config.yaml
n_layer: 9
d_model: 128
n_head: 4
n_kv_head: 4
head_dim: 32
d_mlp: 512
vocab_size: 8192
activation: "relu"
norm: "layernorm"
norm_place: "pre"
norm_eps: 1e-05
positions: "rope"
rope_base: 10000.0
rope_fraction: 0.25
qk_norm: false
attn_scale: 0.177
bias: "all"
tie_embeddings: true
parallel_block: false
init: "normal"
init_std_qkv: 0.0269
init_std_o: 0.00635
init_std_up: 0.0269
init_std_down: 0.00635
optimizer: "muon_variant"
lr: 0.00838
beta1: 0.93
weight_decay: 0.024
lr_head: 0.00853
grad_clip: 0.5
warmup_steps: 200
schedule: "cos"
final_lr_fraction: 0.0
batch_tokens: 16384
seq_len: 256
doc_mask: true
train_tokens: 143900000
steps: 8783
dataset: "wikipedia_en"
Each number is 128 + 32 x the weight over its row's rms, rounded and kept within 0 to 255. Layers, rows and columns count from 0. The size above them is the row's rms in percent of the matrix's.

# layer 6 MLP up, 512x128, rms 0.164, rows 0-104, columns 64-127
size [ 86 104 107 108  96  88 101 103 102 102  90 101 104  98 101 107 106  95 100 103 100 100 103  96 100 101  95  98  93 115  94 101 113 100  96 106  94  93  93 105 100  96 103 100 105 104  94  94  93 102 101  92  99 101  94 104  94  84 106 111 102 103  92 101  96 105  93 106  97 102  99  92 102 104 104 100  97 102  90  98 100  94  96  94  90  95  93  90  94  97  96 109  88  96 101 101  92  96  93  93 102  97 109 103  95]
[[123 112  84 128 146  84 217 123  92 102 125  79  23 126 125 196 157 183  90 184 154  97 165 151 119  89 100 170 141 127 118 111 182  88  86 158 103 141 138 103 130 164 175 145  98 124 184 105  90  71 143  95 146 119  87 104 204 173 151 140 100  69 156 102]
 [186 124 129 124 144  92 106  78 181 130  87 136 181 110 103 143 107 153 125 144  92 120  80 117 200 158 103 121  89 121 192 120 140 134 107 158  53 124 192  48  79 126 165 116 138 144 171 142 137 136 130 103 104 101  94 134 119 105  83 146 131 136  93 158]
 [143 146  79  77 111 102 151 134 108 120 117 106 128  85 110 119 162 148 190 139  22 165  81 123  95 175 191 103 114  96 138 106 116 117 130 173  93 141 133 112 163 132 131 143 119 163 163 126 167 160 110 101 139 128 137 124 129 120 133 127 107 147 160 137]
 [130 127  89  88 151 114 120 160  75 102 126 140  87  68 204 127 128 172 126  89 136 162 130  76 161 139 151 117  88 127  75 106 133 163 136  83 134  97 182 215 120 163 104 134 109 135 111 172 203  96 105 144 129 195 119 128 165 128 137 123  88 102 137 133]
 [155 101 161 113  71 135  73 128  99  82 142 121  81 138 145 118 101 100 146 177 122 139 163 133 189 133 145  70 146  82 134 132 170 124 131  84 116 145 102 118 131 129 125 102  79 165 130 107 113 108 159 131 177 167 119 135 174 113 117 178  92  73 190 138]
 [141 108 126  89  98 147  64  80 162  88 146  94 130 142 106 180 117 135 119  80 197 105 162 148  62 111 140 160 140 130  90 105 153 132 105 177 108  96 116 138 143 153 177  89  93 152  96  79 121 157 153  83 139 135 106  96 151 172 167 205 112 146 103 130]
 [169 131 118  87 169 124 145 207 140 129 162 134 105 120  28 156 101 114 168  83 178 149  84 127 109 142 115 114 100 108 115 160 135 178 114 111  78 135 107  85 164 123  60 145 121  65 191 110 102 151 108 110 111 210 116 156 162 140 144 134 108 102 112 120]
 [184 129 156 137 128 115  77 132 139 152 118 155 140 139 150  99 133 101 170 126 120 115  99  99 178 103 126 144 130 153  97 115 166 124 161  81  42 159 135 160 153 161 134 119 130 147 159 117 115 140 186  70  28 184 116 165 129  85 179  69 142 185 127  68]
 [126 153 123  92 124 140 115 109 104 121 144  78 127 181 133 116 107 105  41 118 147 128 143 163  84 100 127  96  67 100 127 187 133 171  95  80  70 178 187 170 167 142 115 106 133 166  68  81 205 104 108  77 147 188 126 155 163 119 117 178  63 149 179 136]
 [ 95  87 105 159 164 100 127  98 112  90  96 159 129 168 130 105  75 164 156 161  90 141 163 144 171 184 128 133 196  94 187  85 130 113 112  91 169 112 156 122 129 126 105 133 162 158 163  93 138 135 168 143 132 155 120  85 149  85 107 119 189 184  98 120]
 [103 122 178 161 119 122 128  94 226  78 124  83 122  46 171 172 147 112 175  89 131 119 119 158 135 151 172 107 111 196 124  96 129 120 123  80 173 108 105 138 127 149  96 112 123 217 134 124 115  74 167 146 181 161 157 157  98 127 103 117 131 101 112 172]
 [124 121 122 156 173 128 168  86  71  85 215 158 141 133 108  80 118 112 149  73 121 111 178 163  98  88  72 126 114 162 123 139 116 129 115 111 134 141  92 119 172 101  68 118 116 198  79 110 127 116 133 169 165 149 124 104 153 105 121 134 104 120 140 135]
 [133  72  90 137 164 156 157 139 144 144  71 168 156 117  90 114 103 121 123  90 147 191 125 120 100 166 106 133  97 133 189 191 166 120 105 128 161 102 135 147 149 131 115 119 138 153 180 139 124 172 140 116  98 116 168 138 159 121  88 122 161 126 183 124]
 [ 61 109 139 109  82 131  86 155 145 139  82 117  37  81 106  89 123 113 141 182  82 115 120 161  98 136 148 153 164  80 215 128 118 138 114 174  88 160 159 156 155 109 153  75 105 173 102 135 123 161 102 170 136 105 169 123 157 117 103 120 127 157 187  82]
 [102 131  92 100 136 158 103 147 125 112 146 131 129 134 130 174 109 124 121  80 169 145 178 163 153 178 108 160  95 107 158 132 134 115  80 158 126 145  80 113 123 138  93 149 111 225 120  95 146 130 126  38 111  85 135 158 127 186 101 101 103 175  94 101]
 [197 144 127 139 133 109 155 109  65 138 128 147 112 135  48 166  83 128 113 121  97 108 196 117  96 128 135 110 131 121 107 118 192 163 114 132 187 115  99 124  93 123 134 138 105 134 133 116 125 173 135 136 147 163 173 190 102 138 156  99 157 176 158 122]
 [171 129  97 137 100 137 128 157  88 103 176 137 151 169 106 187 125 109 120 163 126 159 132 117 102  91 112 120  99 124  64 134 113  84 132 127 106 118 180  87  84  85  75  99  97 176 115  83 113 176  83 151  97 224 128  98 157 120 126 111 112 153 138 148]
 [108 133 145 122 172 121 142 158 116 113 168 133 165  89 165  95 119  97 166 130 106 169 107 164 137 127  87 152 134 162 157 189 123  96 168 178 105 110 108 170 130 134 111 106  77 152 140  69  78  85 132 121 194 182 119 140 139 156 151 120  70 134  92 103]
 [113 155  80 141 107  77 143 143  87 137  87 117 152 218 167 162  97 171  97 132 121  79 141 129 139 114 115 170 122 173  85 186 128 129 147  64 130 104 102 138 112 140 128 150  96 133 160  96 121 142 106 119 113 194 120 114 134 152 138 146 136  85 176 107]
 [209 108 116 161 170 145 100 125  82  94 134 138 144  70 129 175  69  96 113 120 118 125 121 125 136 102 153 127  93 138 119 171 147 175 137  90 144 114  79 168 175  59 137 120  93 118 121 119 151 135 103 131 169 108 179  98 165 119  83  91 102  95  83 134]
 [ 63 107 147 164 117 204 103 205 149 112  94 194 159 149 108 128 165 116 125  78 132 155 151 154 143 148 140  76 134  82 160 130 135 125 146 116  97 116 114 138 111  62  95 126  95 135 114 142 138  63 118 150 164 128 134 175 145 128 118  44 111 131 128  72]
 [136  81 116 133 118 166 119 128 166 122 183 103 119 172 148 124  55 129 135 148 191 234 117  70 103 126 102 139 187 133  73 116 124  71 126 161 166 116 134 169 136  65 154  86 110 102 182 171 138 160 101  96  61 126 122 154 150 118 133 139 137 139 108 108]
 [172 141 138 140 181 135  82  93 176  83 138 101 101  81 154 129 116 163 105  94  81 155  93 130 103 119 153 104 132 146 156 137 175  99 150 101 155 125 159 169 112 148 113 160 107 158  61  90 149  85  86 155 126 103 155 139 118  97 179  72 147 215  80 153]
 [134 150  87 115  99 129 123 137 130 124 138 132  98 184 125 183 131  72  95 147 153 112 156 111 165 172 182 152 102 100 117 141 110  70 131 166 103 119 122 169 204 114 184 109 109 128 114 125 155 139 129 125 141  99 142  86 115  54 141  72 156  93 118  95]
 [172 162 112 135 158 149 146 126 105 110 138  58 175 201 141  94 111  80 173  83 131 177 132 156 184  68  56 152  91 110 168 130 162 113 115 101 111 182  70 191 118 165 178 116 133 123 143 129  91 100 112 154 154 136 168 107 139 117 114  53 101 161 161 120]
 [136 116  90 172 195 145  76  83  70 144 125 184 152 125 134 131 124 153 180 121 144 173 113 133  93 184 168 102 132 130 164 151  70 124 152 124 121 166 140 140 114 109 139 131 180 127 143 104 147 175 152 147  66 119 116 162 120  85 169 131 155 109 178 165]
 [121  64 135 121 165 133 109 137 149 154 126 102 123 123 106 130 137 180 117 138 124 168 154 147 165 155 234 151 113 142 122 155 105 112 110 166 118 117 122 151 154 150  72 122 131 149 122 107 161 141 158  94  95 107 150 124  94 134 105 120 111 116 120 168]
 [103 137  91 163  87 115  87  58 123 120 112 159 135 153 113 156  87 130  88 225 136 153  93  85 125 140 102 107 124 123 122 144 114  95 101 136 145 135 121  81 180 147 128 141 101 164  57 114 144 169  76 114 204 151 123 105 118 111 152 208 121 135  88  86]
 [186 122 129 137 116 153 124  79 132 121 210 140 147 118 175 152  90 147 126 172 179 159 158 183 135 165 122  83 133 130  87 123  87 191 128 138 130 116 130 134  93 121  95 149  54 162 133  82 178 132 154  70  96  84 158 151 199 101  89 144 140 134 182 150]
 [ 56  74 122  86 139 176 104 164 161 165 132 185 148 110 105 136 152 119  73 147 100 117 115 127  86 122 104 127 149 126 104 133  98  89 177 123  82 119 130 137 150 109 110 138 100 164 180 170 155 140  93  78 188  98 139 101 106 121  95 136 139 145 122 178]
 [167 149  75 176 139 123 196 114 151  83 115  90  92 121 114  98 141 143  98 130 142 168 171 142  99 157 151 111  77 114 131  96 150 131 109 105 129 146 168 126 129 114 111 118 131 138 115 180  64 140 144 117  88 113 147 112 157 142 149  94 109 149 134 169]
 [132  83 130 153 124 107 100 126 162  98 177 137 133 173 106 112 145 104 146 156 103  97 156 118 113 142 151  81 118  92 106  45 131 124 114 153 115 190 166 166 109 137 139  98 100 124 122 138  98 136 111 102 103 173 126 200 147 136 155  91  69 145  94 187]
 [138 142 146 126 155 108 166  99 104 162 145 128 114 137 144 142 130 107 111 141  59 116 183 114  62 113 152 129 113 176 159 116 102 129 114  53 137 152 126 130 164 177 129 143 150  88  87  96 137 193  91 113 200 125 143 156 112 112  93 134 139 134 171  90]
 [ 96 150 134 117 158 113 115  89 157 130 147 132  78  91 197  80 147 169 146 119 105 142  92 113 129 155 148 175 112 109 131 163 146 128 162 115  94 122 147 168 155 122 111 152 126 161  63 123 155 125  96  93 130 118  59 116 115  69 152  84 152 160 207 145]
 [121 122 135 104 147 162 104 137 124 156 141 132  93 100 161 107 102 221 122 148 151 142 154 118 172 116  88 114 152 164  71 141 128 142 128 129 147 119 115 169  92 111 105 106 114 140 118 139  94 139 138 174  99 120 198 115 159 126 126 145  54 171 170 194]
 [109 150 125 118 206  43 149 126 122 200 114 157 119 102 163 114 118  85 131 121 151  82 141 198 119 102 137 121 149 127 139 127 131 145 122  85 125 152 110 156  81 113  82 180 126 139  88  99 173 151  92 152 165 187 162 164 110  77 161 182  80  92 117 137]
 [175 160 103 142 115 111 107 145  72  92 140  93  96 153  79 100  88 131 117 109 138  92 101 241 138 103 118 182 135 182 101 184 117 143 131 111  69  77 155 126 137 130 139 115 131 113 151 156  41 153 170 178 126 150 181  79 166 144 122  96 133 134 131 175]
 [167  79 109 130 127 112 145  88 159 103 112  66 138  48 145 159 158 165 119 104 116 167 163 185  98 116  98  65 153 135 129 155 119  76  80 201 131 137  54 119 131 123 123 102 197 146 127 131  98 100  90 124 127 151 150 152 145  52 115  78 151 167 153 137]
 [ 90  77 123 136 156 147 127  92  67 119 157 135 144  92 123  61 199 119 196 112 155 125 144 143 151 138  87 123 111 173 142 130 141  87  74  90 167 100 168  95 133 108 153 157 163 163  72 166  81 171 122 145  72 107 200 165  81 113 134 116 121  83 127 193]
 [128 158 139 109  80  85  82 170 160 149 147 141 132 131  65 107  72 140 171 132 142 125 112  49 154 171 158  85 112 114 106 161 166 174 102 152 116 108 140 138 116 186 124 142 125 138 101 104 150 133 115  66  40 109 149 144 199 139 117 138 121 154 137  86]
 [131  98 184 144 151  93 171  70 157 163 177 144 120 108  94 115 162 105 122 188 106 182 147  94 152 106 111 108 114  88  91 101 154  92 126 139 112 167 154 128 157 115 144 116 120 158 104 129 178 137  39 159 120 158  96 162 125  61  94 106 153 144 137 120]
 [ 97  60 139 155 148 101 137 165 140  65  49 127 109 137 129 100  75 157 164 144 107 157 124 133 133 145 145  81 156 113 153 123 186 149 135 135 168 110 111 112  91 116  81 137 171  86  69 137 131  95 113 180 115 113 106 150 100 117  98  83 106 177  95 127]
 [136 191 132 118 135  67 117 118 109  93 114 132  99 129 185 117 101 136 124  92  78 145 149 118  91 197  71  98 151 141 128 124 155  94 128 189 114 112 178 117 156 151 114 100 109 140 156  74 133  94 124  44 134 139 116 144 192  65  91 148 116 132 132 118]
 [135 100  83  92 174 142 143 145 108 126 116 130  97 170 110 159 167  77 133 102 117 153 123  69 114 165  93  88  78 155 155 147 135 102  93 179 114 171 154 132 115 132 135 116  80 122 144 102 158 177  89 108  95 148  94 157  92  68 162 149  85 116 121  74]
 [106 108 150 153 161 189 119  98  99 122 105  84  84 165 105 120 122 155 109 125  86 144 173 144  37  77 152 131 138  99 160 151  97 147 119 204 135 131 146 166 106 146 139  72 108 139 119 124 174 155 148 160  45 102  97 115 137  91 154 101 114 130  93 119]
 [146  82  89 122  92  87 169 171  91 191 117  90 108 108  95 104  99 133 151 154 128 174 124 147  54 111 100 166 110 160 122 144 110 135 220 167  99 111 110 145 169 108 138 140 164 136 172 113 131 159 112 147 147  98 113  92 180 122 130  86 116 182 151 114]
 [136 124  87 103 111 120 123 150 133 129 171 159  37 127 104 172 152 111  84  69 139 133 145 133 123 148 175 142 108  88 127  92 162 116  50 117  99 154  70 177 148 182 121 186 137 158 144 109 177 151 130 149 111  94 107 104 134 112 187 138 119 131 183 136]
 [168  85 147 130 145  41 141 102 114 101 171  93 130 105 157 195 160 177 148 126  94 188 146 137 112 110 171 139 170 166 139 130 101 184 125 139 139  95 115 128 184 134 101 145 123  75 164 120  80 124 108 149 102 118 137  87 212 102 193  88 138 111  97 146]
 [111 101 140 197 153  51 135  76 125 103 156 143  93 153 146 117 119 168 116 122 123  92 109  60 122 144 110 149 118 123 117 124 132 109 133 177 115  79 130 150 103 127 198 161 120 150 148 181 117  70  50  89  83 157 145 169 115 152 105 126 179  99 127  64]
 [115  94 144  73 137 110 128 112 125 144 104 155 133  57 143 172  53  73  82 112 125 151 111 124 226 102 117 134  89 149  82  92 145  91  97 100  96 152 124 167 163 131 101 121 155 164 160 130 136 151  96 166  44 142 109  80 144 138 143 108  83 132 191 166]
 [120 130  93 125 156 117 105 125 185 163  81 161 125 102 118 140  59 108 165  92 161 160  80 151 146  95 111 106 173 131 144 151 180 129 159 145 101 133  91 149 109 126 117  94 112 131 103  59 164 147 125 166 162 116  76 139 126 122 150  23  86 132 137 110]
 [162 118 148 145  90 137  17 156 130  98 176  89 148 124 115 119 118 195 132 136 171  76 111 173 119 121 135 150 132 166 174 107 191 128  99 118 117  85 108 152  96 119 177 125 173 149 134 135 185  98 113 153 106 120 170 141 104 128 142 152  78 133  79 116]
 [163 152 142 123 156 115 126 152  94  89 160 151 123  55 106 118  99 137 187 143  93 215 111 177 147 136 133 167  82 168 141 141 125 157 120 100 105 109 145 120 173 154 141 144  53 114 147 143 108 148 105 141 126 138  99 138 138  96 103 111  90 137 142 125]
 [152 156 178  93 114 124 123 128  99 138 148  80 103  91 150 123 121 132 153  72 185  93  73 168 117 122 131 140  93  67 125 130 133  46 131 163  83 134 177 131 169 164 130 133 156 181  94 101 112 134 175 155 120 153 134 130 132 116 128  90  72 225 128 101]
 [165 194 122 121 118 136  71 105 138  58 124 107 166 102 190 108 110  86 135 122 187  91  97  81 107 177 109 103 148 148 161 163 143 140 164 154 143 137 126 122  83 166 145 100 103 191  73 174  99 166 104 150  89  94 108 128 159 129 131 105 142 164 101 106]
 [ 92  58 136 115 123 118 111 132 126 157  92 150 166 100  89  92 155  50 161  75 119 134  98 120 176 141 158  95  81 146 152  85 152 116  87 163  94  86 166 162 132 100  93 134 114 112 111 147 126  96  86 151 104 134 106 170  51  74 128 142 139 117 153 128]
 [102  55  72  97  80 226 131 107 104 175 110 142 117 156 121 164 126 109 152 129 112 135  91 130  82  53 151 120 134 113 146 116 106  95 153 121  76 140 121 143 196 162 117 113  77 159 168 172 104 131 138 137 159 170 151 128 154  51 150 156 127  83 155 122]
 [142 188  65  96  70 115 150 168  98  78  98 116 167 123 159 151 121 119 137  97 143 152 104 102 128 136 172 117 106 164 139 116 145 104  54 116 100 151 157 131 167 148 225 164 150 170 140 175 145 122 107 161 168 110  75  92 186 111 165 169 124  91 168 143]
 [164 118 108 154 182  38 164 157  99 114 203 104 129 119 107  87  96 155 161 122  82 196 167 124 128 123 142 143 187 124 117 113 111 144 183 156 101 124  94 143 147  82  85 116  91 113  67 124 127 198 108 121 133 104 139 143 152 106 161 121 158 140  98  79]
 [110 107 110 201 160 168 113  78 135  86 125 144  75 118  99 152 184 133 144 228 101 107 101 121 137 151 118  92 131 103 106 102 112 113 170 100 146 107  90 147 133 126  76 135  97 154 113 165 164 131 108 147 122 127 176 141 142 139 146 134 167 138 138 137]
 [104 104  70 164 143 109 135 151 107 167 123 175 108 158 167 193 127 100 139 105  82 110 153  93 125 145 140  61  84 119 165  82 162  88 141  89 137 149 133 120 109 161  95 110  90 186 126 130 154 127  97 124 136 131 165  96 133 127 101 156 141 169  96 109]
 [148 127 103 100 114 137 135 130 124 139 160 115 108 113 155 136 196  78 160 176 128 105 142 150  56 182 103 117  92 148 170 106 142 100 130 112 107 129 121  94 175 132  83 136 135  95 101 167 188 168 131 159 171 134 132 123 181 110 171 130 119 197  69 156]
 [147 128 151 151 139  68 174  93 156  87 156 183  86 171 178 183  98 122 166 112 103 131 163 126 189 147  56  91 138 113 119 125 126 138  96 129 141 141 144 119 135 162 120 170 158 122 168 145 212  99 120 146 190  75 128 108 129 127 153 142 137 128  74  97]
 [116  70  82 149  98 114  90  62  92 154 148 116 134  84  73 137 110 135 134 140 139  75 218 165  75 187  92 160  98 102 111 117 104 125 144  76 156 110 124 175 103 126 136 128 108 186 162 104  89 151 157 116 156 111 141 117 161  81 125 107 124 192 135 145]
 [108 140 141 138 158 114  28 113  84 121 159 101 127 108 138 132 161 164  86 113 130  95 158 102 151 161  54 110 169 142 161 103 146 178 106 163 101  94 104 134 166 114 130 174  53 134 135 152 126 134 124 151 158 152 146 124  91  60 184 190 148 117 100 131]
 [ 85 137 121 110 135 102 146 165 112 125 132 172 125 170  49  84 132 155 175 131 137 166 113 116 164 189  69 166  63 177 125  59 150 173 116 139  78  85 143 158 154 177 154 126  56 112 131 118 148 109 101 142 143 211 153  96  66 158 179 155 131 163 151  89]
 [ 98 108 149 164 154 115  94 168 123 146 109 121  90 115 158 155 140 110 163 165 100 138 146  95 122  94 123 170 115 135 125  74 133 189 196 203 102 134 106 198 149 127 108 112 125 209  79 135  88  83 154 153 166 135 139 138 149 107 145 155 122 118  77  99]
 [124 171 144  97 104 146 163 121 119  14 126  48 152 176 103  99 160 166 155  73 118 126 197 161 154 185 127 129 104  62 132 121 124 176  89 174 139  71 123  87 101 140 154  90 105 115 133 196 163 100 125 100 137 123  94  76 184 111 129 101 139 123 111 129]
 [116 115 187 169 161 131 131  81 119 126  87 109 111 145 173 161  79 206 149  62 101 119 147 197 119 136 154 153 134 157 144 119 126 148 123  76 164 207 124 102 117 134 139  67 108 189 149 131 103 134 134 113 101 103 132 128  59 125 166 134 120 127 172 131]
 [ 98 150 183 170 119 187 125  95 131 117 142 158 120 105 135 101 146 130 130 112 158 111 132 160  83 120 196  65 121 105 144 100 113 134  60 113 112 139 152 128  99 144  94 177 140 174 135 143 136 168 161 113 112 124 139 132 126 137 116 114 110 145 126 146]
 [108 101 107 140 211 151 117 138  76 180 128 142 178 159  68 115 159  89 137  80 127 141 129 134 151 107 159 116  84  53 148  57 136  99 147 104 170 129 158 114 175 178 124 116 153 136 139 161 104 138 105 168 101 114 120 124 177 129 126 167  71 143  88 147]
 [ 82 115 133 162  76 176 134 137  83 123 140 119 153 139 125 116 143 108  99 124 185 102 163 114 112 125  98 111 150 138  99 143  91  89 144  97 103  67 106 152 168 157  67 154 100 117 153 126 118 154  93 132  82 157 135  75 217  88 131 128 120 168 160  98]
 [109  48 103  76 133 194 137  84 151 182 111 123  91 127 108  89 108 176 160  86 151 197 108 158 155 137 251 120 109  65 160  99 121 108  83 136 125 131  91 135 128 194 162 126 111  85 110 100  88 118  94 108 142 122 130 127  85  81 127 118 136 113 156 156]
 [124 131 188 100 153 161 137 142 146 156 106 106 105  89 157 138 154 132 191 131 107 135 139 117 112 194  71 118  98 150 155 122 114 108 126 161  83 109 118  78 199 138 122 128 139 138 150  95 158 144 131 106  84 128 114 181 103  92 127 108  65 150 125  86]
 [140 112 112 136 141 113 132 182  74 145 191 169  88  80 129 180 140 142 100 121  44 174 102 153 174 156 138  48 128 113  52 114 117 139  86 124 143 151 153 103 115 133 139 174 109 120 106 148 142 188 184 102 133 199  87 134 163  78 119 111 124 117 104 146]
 [127 137 121 141 125 109 100 192 144 118 152 112  77  98 153  35  97 157 135 115 147 169 130 113 126 128  94 117  80 166 118 136 140 140 111 142 144 130 127 134 145 109 114 115  93 114 123 122 198  58  95  96 151 145 210 203 202 102 139 114 110 171  74 151]
 [112  86 153  84 115 118  77 143 177 174  78 207 157 116 124 126 160 155 169 136 131 150 105 115 153 154 154 189 145 132 107 138 113 154 133 114 123 119 123 141 151 105 117 124 132 158 156  82 147 165  86  41 115  89 140  80 114 103 145  50  64 141 104 154]
 [156  80 125 102 107 149 182  67 103 153  99 126 123 122 121 112 116  98 171  91 148 124  66 100 140  99 148 185  93 108  81 112 174 174 167 130  88 166 131 141 172 150 162 117 177 117 130  95 155 136  78  97  97 166 159 149 119 112 136 104 158 150 169 100]
 [ 79 162  97  79 116 169 126 126 175  80 153 121  90  90  86 121 185 136 143 161 133 102 164 167 101  88 134 114  96 166  79 111 142 164  93 184 109  86  97 125 119  90 165 144  90 156  71 143 141  98 167 116 116 123 118  91  78 161 157 126 153 111 128 120]
 [136 109 160 191 133 183  92 121 155  98 143 116 109 148 179  94 167  75 137 149 111 110 132 183 142 174 124  92 165 126 135 133 147 114 132  77  85 189 114 139 142  99 102 144  85 151 150 156 156 117 185 123 130 164 142 113 116 149 147  95  83 118 180 184]
 [117 116  97 134 189 148 131 169 173 100 119 153 170 183  83  84  94 127 133 102 104 191 167 108 158 172 129 114  99  92 178 133 149 136 121 132 166 122 115 122 130 138 157  92  72 153 194  96 100 136 111  95 163 168  55 148 126 158  89 147 165 174  90 155]
 [163 168 137 139 160 124 183 116 132 142 152 122 104 130 155 195 128 109  91 107 123 168  66 124 157 171 104  95 154 132  90 102 179 112 128 133 121 113 124 160 141 154 159  99 101 151 131  49 177 201 115 154 173 159  72 131  98 102 136  93 169 142 119 105]
 [121  79 135 158 101 133 132  63 170 153 160 137  75 163 142 103 159 136 113 135 105 205 166 120 125 129 172 119  98 118  83 119 111 167 119 109 108  79 153 180 170  96 147 112 109 108 112 125 131 164 133 141 165 151 120 137 134  57  79 200 186  84 144 110]
 [120 112 117 121 147  84  90 191 112  64 108 152 108 182 156  80 120 160 163 158  93 130 151 149 134 133  65  75 142 133 138 119 100 151 146 145 114 147  99 143  99 113 125  60 120 158 118 118 152 161 114 133 120  59  77 117 131 155 121 126  97 152 123 158]
 [147 172 149 145 143 120 149 165 157  58 125 115 121 120 110  80 113 129  77 152 109 162 124 134 157 135  75 137 134 110 169 116  29 134 128 164 119 127  99 167 127 153 140 156 129 144 159 145 112 117 160  67 112 158 144 163 134 134 147 155 124 162 161  93]
 [127  25 123 165 124 148 122 180 131  84  62 114 162 173 114 175  63 112 115 135  87 148 171 171 102 130 157 121 108 146 122 103 105 126 110 131 114 158  75  65 120 186  82 179  89 140 137 118 141 211 149 142 170 105 105 118 173 104 135 105 118 127 102  75]
 [156 122 161  87 133  70 139 110 164 157  94 143 143 143 153 103 201 128 152 102 135 120 135 140 165 113 122 154 140 138 120 160 129 162 123 157 152 127  88 176 130  99  83 147 105 153 189 100  92 134 110  97 137 155 143  90 123  91 151 127 147 105 116 141]
 [114 112 171 134 115 112  49 166 149  95 176  91 154 124 183 187 154 112  83 130 110 130 159 102 174 119 127 108 110 234 114 121 118 103  98 127 112 146 125 186 129 156 169 127 163 144  70 111 151 163 153 144 146  87 116 133 183 121 123 147  55 125 141  94]
 [146 127  81  96 162  91 135 102 151 159 178 145  97 110 147  91 133 152 148 117 141 121 180 125 121  78 118 135 130 100 119 122 111 193 115 105 114 121 105 102 133 140 150 211  98 154 134  98 116 164  73 118 134 109  75  77  78 185  94 180 156 120 149 158]
 [103 172 158 123 142 144 129 150  83 140 159  97 116 111 110 181 124 206  87 128  95 107 149 147  97  97 147 115 114  91 145 113 101 133 177 102  76 116 103 116 138 163 140 147 124 185 153 120 105  93 127 166 100 104 141 110  29 153 130 117 151  71 160  95]
 [221 149  81  98  94 139 141 133 139 133  62 115 100 143 156  82  99 129 145  92  82 151 160 131  94 133  87 176 100 133 150 189 132 100 123 119 150 104 142  84 132 123  95 132  93 142 128  62 172 104 165 101 101 116 127 165 160 127 128 111  84 129 150 122]
 [ 98 138 130 184 144 113  96  47  50 127 135 126 102 139  94 104 100 179 118 131 137 119  95  69 147 137 117 124 162 136 197 104 140 130 128 125 105 167 127 123 141 150  88 204 117 178 150 116 110 122 112 189 143 117 115 130  81 145 152 152  89 185  65 172]
 [158 132 100 145 149  91 135 124 116 186 155 149 111 176 139 148 130 119  71 115 176 113 194 147  78  49 161 127  72 139 122 151 140 144  71  83 100 157 135 163 136 153 115 139 152 126 126 118 127 196  38 110 133 102 114  72 113  65 174 127 193 166 153 107]
 [169 105 153 101 162 121 125 176 144 138  91 157 133 120 200 135 129 159  83 153 151  80 141  66  89 150 181  99 112  88  97 106 131  56 114 144 143 121 142 146 166  73 142 153 122 170 163 120  94  74  81 150 191 131 101 158 150 162 152 128 134 157 177  67]
 [171 124 129 125 156 230 143 125  79 159  71 125 149 115 137 158 115 125 124 115 106 156 114 179 160 133 125 139 150 204 138 198 169 153 136 112 103 139 172 109 162 140 227 145 146 169 114 129 156 140 125 123 152 148 127 109 114 122 129 123  84 115 147 144]
 [121 141 104 132  86 172 124 135 129 186 103 129 162 176  92 144 110 139  82  83 102 100 118 182 138 147 149  97 139 139 150 145 176 114 119 128  97 105  89 149 117 135  87  69 119 143 132  36 174 145 149 150 174 105 192 163  92 176 124 120 178 113 128 108]
 [ 51 161 137 138 157 160 139 138 104 125 143  75 167 153 156 206  91 106 111 111 169 161 126 149 137 108 125 118 154  98 113 132 147 142 102 134 139 159 123 110 175 124  99 126  91 145 163 125 159 167 113 130  91 157  96 127 143  95 101 168  98 117 149 152]
 [ 91  83 103 107 140 136 161 142 137 115 178 172 158 117 100 142 133 122 144 180 129  82 119 112 121 122 199  70  76 101 133 113 171  97 113  92 107 126 108 182 116 156 142 136 159 151 151 142 129 133  93 189 130 143 159 107  98 169 100  99 129 110 115 124]
 [153 130 164 170  64 167 124 117  98 112 158 119 134 123 195  89 103 137  95  93 110 101 115  96 185 102 119 139  58 178 145 141 139 126  87  73  88 189  71 130 158 125 107 144 148 141  95 115 131 146 139  72 156 160 137 123 117 114 106 131  48 109 131 123]
 [116 144 126 150 152 178 135 139 161 103 167 131 158 141 120  83 124 123 168 102 108 116  79 182 142 107 190 144  87 156 119 111 128 150  87 168 138 115 151 138 185 127 134 141 139 100 199 100  87 180 119 140 170 141 133 113 108 149 170 147 139 128 117 109]
 [155 163 106  95 170  82 199 114 145 109 175 185 144 136  98 112  89 164  90 104 110 152 190 112 113 115 126 122  76  80 146 114 119 131 174  97  98  85 149 131 169 110 110 122  22 148 121 124  97 135 152 156 132  84 107 149 175  99 147  96 142 117 153 119]
 [190 115 200 165 107 175  38 133 103 192  97 120 110 100 144 124 155 107 181 100 140 135  91 106 142 142  97 141 133 189  86 149 195 136 135 103 150  98 152 121 141 111 144 177  80 155 151 155 111 112 158  63 138 192 114 128 149  80 121  65 144 199 101 159]
 [127 123 107 128 140 168 164 184  82 153 121 181 159 136  93 128 128  98 157 203  99 169 177 148 117 117  91  97  78 163 137  94 133 135  65 109 117 176 157  89 189 119 175 107 127 180 116 137 153 143 128 148 140 129 121 148 144 175 129 153 103 100 139  67]
 [154  89 116 107 123  69 127 109 131  56 106  96 111 115 109 150 105  69 121 112 135 129 155 138  96 157 118 119  83 113 142 130 161 194 175 159 160  99 144 123 147 136 156  89 107 144 130 130 141 152 133  76 104 148 195 105 107  67 126 136 148  95  91 175]
 [ 99 105 161  74 179 115 132 168 152  47  94 137 107 112 115 158 153 140 201  74 127 120 151 146 131 119  82 128  88 150  77 122 169  97 126 120 155 137 129 121  87 143 125 153 164  99 154 121 171 129  79 108 136 160 174 100 168 105 189 144  69 131 151 180]]